From a checkpoint of a small transformer trained on Wikipedia.
Size: 9 layers, 15 heads of 64, 89.8M parameters.
Architecture: RMSNorm before each block, rotary positions, untied embeddings, some layers without attention, gated attention.
Each number is 500 + 50 x the weight over its row's rms, rounded and kept within 0 to 999. Layers, rows and columns count from 0. Numbers have three digits each. The size before them is the row's rms in percent of the matrix's.

# layer 2 MLP down (transposed), 2560x640, rms 0.0327, rows 629-678, columns 128-191
098:487531510506474435476522549513439494462532479536438504585531466456550425541523513458485558451676635527589485580536616557446392447422542543499477529525493472597561532459466426492484428553485465
104:554520575531500361506501428484584479461520475513583475504490564449608517503487526448520516546539498530554506427565461514525409516496563443462487509454490620505496475547476577477414559422474532
093:522515576457462484460527560574480549587532539487453320533498535463479468512524637559581473456409513588466396432471386471507490427500448551485451570523487470554486539431461497601476577499540519
100:528446561499481477455513490495499543565487437459467559521504524553531528487524569504466507489545499437598437567497503538487506570541532623541498528500512461551463547569519477535504578426450436
100:545494554480587480564497486499525568508512587467519430464397487601467472438565416574528352561562528554465559466557517405450525533568489484448487497489458534539462509482475472556483421474547442
108:509474523461537514577527398455549501556462558397478436512546483558405434506535512501534472509509452419610575479501432486493484468542505501527522454468428373450513540453508486503475483535451572
104:478535387503460563435570366565514504500526484455518520573538438533466432523561506446494493488371502485411539492552526475494556519597544511542470491410525609550546499517438526547503462451554494
093:377533495442479574444547505455516507590524420541418515487511476577501461486560471536510544428525640419514559562503513504488592445501553525433472500567462496483539488475438461471506470430630572
098:457541529441407481457492524491462511496449568456477443458491516440578546532496568507443479526492514386531543470491444467562471518534438482464484490509510477486505457495542512546512476512497498
096:608548437444436554463563550500517496488514490454473565548603469432495481540530486434467527388500465440586419471435510581459572598484558434508546570512504365576563508501520479470552513510532556
097:411530516544554456462522488478434513591557544545448481564492426483506547547479441450462437378411440472502422463499456507510561449506538505493638443464489454625474475536421546486519489578587491
101:484539452415550552397494484497614467432528557483453566427464554400531500418507535438459519511429558446415541504452539602521507472499483448466609566539520639460362608447482564567506432471440497
097:465491574504519518592546447526560431461520411534538519510437593490546579558431495554433432508402471528516498471508574476512454565479575530493458505453564607472493444457506477432544559518429534
098:506532437467543483430465524549544410526472520540524554443534457519531628552534485590560492481469467489546561529535546486521477545509508497487542647552495548485538494580435513523574557459541625
106:533552521557503473410557436435467547556431507534477521519492508496586503490479550395463542469506498498553490463427491502530456473395496424487607479565457597436482542539536493457488473497434455
109:449567464489551528462531475586499494519448443504539503460552492490589571459497477575522465529525484524426463446551485527510552510525546516505493377540507523562427472454497426515475541520450503
093:498461427527432495441408468491454466476533562540447467465521473488497536420466593426442466519462496393556519494462546459630466549535482566464435407497524537423529508497427503502434496510499549
097:378430445641486481520502505472457525506527443521592503534528559509459515615485503549490433441540465486439548460472546490474490509406442473536401575506426632564510539558599487494492435507577540
104:533484459527451521436561565585452518561485491465530444480530424503523479504453481521489447448468525507419475442523579523488530577429471467455432439480496463457495475517622536606455572472489443
109:576515528546477511546504490481355464518455583427554490420532491550544537539429584564504456495426454488379439456562571505478512486443413503501486451553475465482506559527500503511495511487556505
106:514520471650443444426457550505466477562523469464578467425521496435490491542515567507544494516449547509541500489406553550449466455544504600431501475530481541433471494463497488501482644537400475
101:473551471473392517451523583411504496507455404460459463471588495502514470555457371406461462470508356523559522489547516470537423412565514543497517618538580472553463480432429423493526499548457469
105:456548485442564589480477494436494498461545503455479513487491421512488416488563572516529453532567594512397571459486493480514478524531545477488458439499541502468530536497551479592459453513571550
098:498499470571530511491513442580521503430533496636500490537457579539442533503498486509540512510502518410552495632503557587533528536511492519403514402441423509381473521481434548543525562512505475
112:379482487444433505489478478418510459556584585482450504508475468405545441525522465528383523446536458457546598537551529496638520414419447507486518470524533479524479552482467436493471525437504491
108:456482469502465531509493513532518429480412513447501519529587509482409416520550578548504525516559493485486481553520515478456530563450403454587588482514390481469502492531582508504483630459573507
094:430574533467499524470471523555431488516452522459561520528415517518513483497611493542479547469575485491541593484474499468488401531551494490508575500494469549507504504511570469529510476479475434
096:415515479551488527518456493558601559530446436448431560466559553412497404426468482468534417492507503485576448530430532489586482539465469426506515506499434565535554498477540573415392552494469531
109:467517402468468502481451467425501490592536528391523440540490440439481530542560582534464492437563505437508553509532523462561473446563485500435510531468504492506477563584561475377532557527494581
100:592501553520454441526521472512424595543528419544617504547446497509506445452503583525449457525452455488402491430439479440452510481495575544621468525498629580458523486556453484443465514567546516
102:486568542461553499436478419528471559500541499515487473500396527521552492539501459551512517444532491460533522539464516485548519490501470530436468470548580449502463391553492609567456433402456439
109:517536477549498452415501490463512442560459610425512579418453542553565460535492496435539471480544464488552457516493492447456493496436499635476425453522542490420444526511485502644471458558533437
104:513473658575517403389586552527426469550545552423499453495404537569489519513494446495591463393527573488500519475476587545523535521508471528472457522428513499567537457494487521442445489483525523
095:457496476499439490549538541522474537478525548577366520542497434472459445504420431447466486587469582434554504439489514454595516488529476459562504424394499463399481569483462560548472519521450602
117:502502528534473422484573504485549619576477571422474540449559511516504540418454495498497486486586560509466458439467575502492462514605547432465508541529526560436463521466576553519485517500534472
097:490499437568515463438537478534491599538533568440488515511523461526443502607489632505536451478513450537441550480455476550424461378576468543558423517431449560479543532434520572536506455471574578
102:538473496465464411522490484497474553426490495446534511478447571537538497410469545399566594527491496544482507412439420556556555489571507509512533542530579510538534461503488525474489415455524618
093:539511602499489456558478509587439547399450449503486467434442543544466545416420542462511510437450466434588411526553518480585560424468425522480534528472548535454516599438553443534476420585586502
096:567533427504472460468546461563501469531494436455440456446472520500468482468480525446534461546473488503456478537488611583379417419472510518600430460475492461585571483462550551497517580392488469
104:457484486459501515498429544508587470534520529480483455438580459443500529437551549511479493529527416570455447532472434545482494452542526470484497519574482418451506524566424519625534396487509355
104:506592504500539454521526509582536495531499443532492461475498517546571406489447540454515479491589571479397520473520545496390547436549403527583550553510464482496454460462541499513492551536502493
102:545458606435498506603532499517547398530432467440549514538450481527478465474509515573528561498543457476506489475481468480492491482548536513581447496564501593480451518484430445609522459491523433
096:399418546516401564495521461454496392466569503447450458523489573558449487536653493469472462498512547553454440489563479477455545521501520441533512611493481475415521437425569508460503515596479491
108:519474521404549460628536498575432430472562460527477559400567493484507554493508516547478514526502430495515544566466547511437477556471593473526514580385554584503558450493475398400464637460511530
100:474452558596538462443489544457467592471461520539536375579461492480441497547462494438488520537452519495449495522591448578483612475533470454497555494481504492484443499436530489453513509543518542
100:456394516505427537432532449505514556503408488526521509346524553500469559549578529522501447500605470488454487533533477497556421508512593509509560564484540489477538474470523508482504437490378583
098:502622549419490481479513469531487463485544454432463547498555514518566430545481376451559478507490519432470454480524497602487478450488487585508533513579436534422565559429475484553459519404576499
089:417609433480448516464572479547503561468450510549453488430607498549557508461516508457393467591472470443557509477520488605582516525370574479542512515472452486485404519555566561555513555540482519
107:459555551535566480476517533518447544455527448501552408447574443463485517471512545483525470543474474561538531492491578594464489466499536549545452498489514529463480455453516512527470463607538526
100:471478468526464535368548435450486477458465481522501542521506391539592545507510548477520476493494460472588471510459513449465455445594542526432475505429497554526516439441559564492577431554530463
# layer 2 MLP up, 2560x640, rms 0.0373, rows 630-679, columns 128-191
104:445456519537556463492502531554442527608500470456544500462500531556620440549511484578451488491516503463517512529466488535494544455512448480542495461467472459476507518473546494507619548493501506
092:446522502505486530409473505510507458548491607481540465479485461517579477517454589470451593475537548455577462451452533539552463500490495502534416438555576547484504513423596518502460508522465511
101:434546536485472431536403506492605495583489496508552539492429639499518476513527561525504589472439551436544498452460541448532483450483471508501406493495404497433564454567408545524476464487406535
098:515519568478524617464489532532509426445526450550556513485402536455483531516499458538546497551449543505524409427556508494559470518467449504413458427507462435498375496572474501489484554497391462
109:501475496491496531486480503443570535445505445524546425455510599440543516498474438461489491482530500448524482475505526510446476560474610475556406544409515463597516438432478464549489412481419428
105:495582437497475515523408475513488502408496515467573515507426482540508497507457405599556502476515459523522523538510459441509510481477507577584526455489576474472524505532517459497493534482527469
092:419500530477435473493512518434507501554541444485485467348567557533449502514466472450464478514512471531554548394484513449549515522430530515514413536452569446414472531487482449508515379473579483
096:435421479412445511531422539516450526568499489482522462493534578581496568550498487490452599464491480457467430434567497550511493430538577548627507572530446466465355461476461562490577464448576529
095:504405495539428540538529590511452564394465491491522544583506450464515516538458494429484476574552496483501497414476560577462553549543496581498456501563511411473534471479469500466520499569616458
101:513459607445513465494542588512421502593535461571522521509485497548532480507411461578494507404470573442450500473513480547507508522534662556521572567539491427550483484543479478450506501423558509
101:518405526533555587542429478467454513539449556426428489490455491520527484550465493601477551459537460515525482481410516573459468545560527530528452569507553426450606543477549544458454568530508445
100:510548539476433570476440466525524609483526558467427481534516410571499388500528444535530515619447525484549498493442495450385573493461448528521408475495469482522543499539538465490442512447511467
096:495571593483419596573398469474556475528496591558543526552524570467605427466552418531556542408481540487465522408426470522530510531449525465504457529559478439534462481503457449511586557569544488
106:468487522487519520513420522496480516653489506546518444467455527503544505509544486547518473501479476520518498501569547413459519507475517468467493419562535512400441501601422530476516543485528588
112:499496503467468479499454465541481567563499457491487582482484518645516552499556554525466518464536472533458465510550515533483518449587471485505548494446487446525458473491467551476494434418575541
094:506454440529526617560456477390515527563470521490457532501557506457531465551513496521482453439585386469476405521539518543605515490444393549500503510547469502480484562553438490510449541522449449
096:508584572369485420463446452470529454608486430496447519398539538480547511502528463507440590480523586411533474482449495491465528503548544459458544518501592491523497488495568540457484454567436469
103:545506543560509545525477541573567466443583474473568516497536459504566530537510520518467589462495503542465419497416561551520578505459497481520472491470442518575505558553468479499596456482576496
109:471523503477541497531554371526509541490543487447480558541397567560498491516553509492517489513557486467512536530498524466526490554625506452520381462527480441519562458522533544542567496472592494
114:517493528424505424525415439478555531467463503477478471545587568516503510558587506504557489529537563536470528485445480565520459553511463451522435528495500451545573445587539519488557499520442489
101:448444545410509464512567530513468565509425449573499544560395495532500528513494531370504476494459480501429569498393463517470511544490450539556413383429515453480519453411537557487500566496437533
109:458518431450598516460477510472517558504501429494518600491598530495511489469453402510456433466487515492488442495458453561516439489430490496600459530509571529509503472579491479477425455502463449
095:445500499478472568527430509442492443527472459465604507578510466645527580491446590565479519456521477462585479535524549562578454473468472513538531444522459454453487575579490516513474532561400529
117:419513654417448499490515509580564464530475501505513467524473572527501511480454456518584565460523506388517633514541494489470458543513444520430421504587457426471522482590397518517518435511570563
107:516392508515599473507537536529488450427519473493517612463513498500631471533507405525507427540488490484553452537509510533468505546456501489500456416482471434530492526509464418509482523464486439
094:538465493393499538460473607575536551495554450499518454578532381528636511572573481529608434518480426443452445489478439491470495475525475581616396487541508564497564372530543469455537457470459488
100:544396513490616549576574553544443503504466592479496513516510477449593517426557561575517504434441526498398540456501547605470481481510516563552483479449513527450427457554503570480531511515578432
114:521564566519489498485391478580474544531477467549507514539524553448479556560448493582459521481439534417396528510550470510448510455504504490524424502441553462444421443473475433440479477485518453
100:504495496424538496489476452539486530473440489518434466510460505527494525594527570549508468509459487480419464529616553399540515493431464549526513326566411445433550513539472469395476494504433495
103:509455551610523502504566502489516607417546470512440405545451470506493564464534457468526453505508546484485513455481500524496529479581505438623566529488501443491451567528518555470571506457454505
108:588527533489492512539472488532403526428513561500450513469461423482500483471539476530489602488541557423447521516483462511418538488537500421482470566492582557469518526589538501473438438448495453
104:575508536534499526524552469574539481563455563601495525481485597489558525464635522488531423554554465469529506503584506506558602488521506595523520575516501391499495422496511502422488443510580501
089:447409464427525480431455529589640522487535474553456573543550464380556472468487421573498531602432551450500568548483524503460428488505423418530482450493385423395443547466400440416456432542544517
128:463525556587494501516460493479501457535496492508499493557549568510555511514529548489513518474518552551502527543377446593519449535537479504465460462476522515530578528590555520490492547441426458
093:476491450493573521480524530465430549610435446494523473481456556557529509535503502522535471537547540374482447474504420535463551522514530494490480482500490446499493496491518556470494528493536439
101:457546553433519396499516536516558576458548509450476397509456568514498546421603574500497516407467485463554459477537542499445454512466466577475521500450473466569474474463473472504574509566389505
095:454470465414454491460536524583446454577524491570491530588464567486504504432388456506454548526465566523530518454495532498434459485405517552455541488449540435432360518528514501549484483580415448
095:492492478533498414525487556459416504463541478478495489487527549480524517568605407448657538515504524451529530570505497449449473534476596447510542515455515509515439534494470488411500392527482454
103:539467505390547517505476454425408572512467463492566464524445612481505417537553445498512534565436440488541460481580471528503503500489490549499514504612476436514541525482478543491525490456581501
108:571441469519533563513550444537526421514494487511580515498402573484606502479578504500485480513544558402569525527467498472464498472549474478533461528467495495482479493457446542512471521424490578
110:517442491491551491546519434553494560566392616488480649528480555546529546599531464479489562572534528510501432509413435591568389407475509526483438502514403464424589430528467464515522468633554549
098:547423563477460468538530601572442427489476532403372465523452468528454460535583469482537455566496594512473453484536442519470501557485475456481542537494472435509419528581573522522516491500540542
110:523562508605474405508420542498483535480458438532544448545455516455541488508505512538505506520430530495489447574406564450480473413454576456543523526395479491538532412486548459548463505478534490
099:571605434385558492553537437482531482624491534539494609437531572476586488433470532536483420533430476603501499483472516556466498519581463470392420522431489436454529443549452524519474570402444653
099:512454516510542496461441507510496564487510523586473508466486550509584501533568510560494496467529507487479539410433548570514481495546555509523465567463533336526471507458517569512600585451472416
099:589454458499587541506364440545463570495521568413491467582517576429481487590487411512451524489474418438471586480462540478470487552481457543552545449559585468464507469561439463554561469530499410
093:555421531468507447576422585519501448490543470496526509572406486504598494463479448572580575491546443456428492508516557456506572494479477477485423387482434525460598511494414541527489419441487494
105:477460512515586454538496520500462520535526501530467540511559533569496530566482491484469493528506471501504508523555470518578516517515610476464384474537500445447475419459410431456591423494555583
098:578427510512522485557532401515515485518480443492550518498552479493493528523531518493439521451542478488466455562420513422518520446557457506425482438598501411532600435502554539531496508515500515
100:545439534491493519536471490556490462458512517502520541491534561500612473508550529479544431524555460495532514486526579574485405490514493543566548531548511470551553466526499542494547574455514477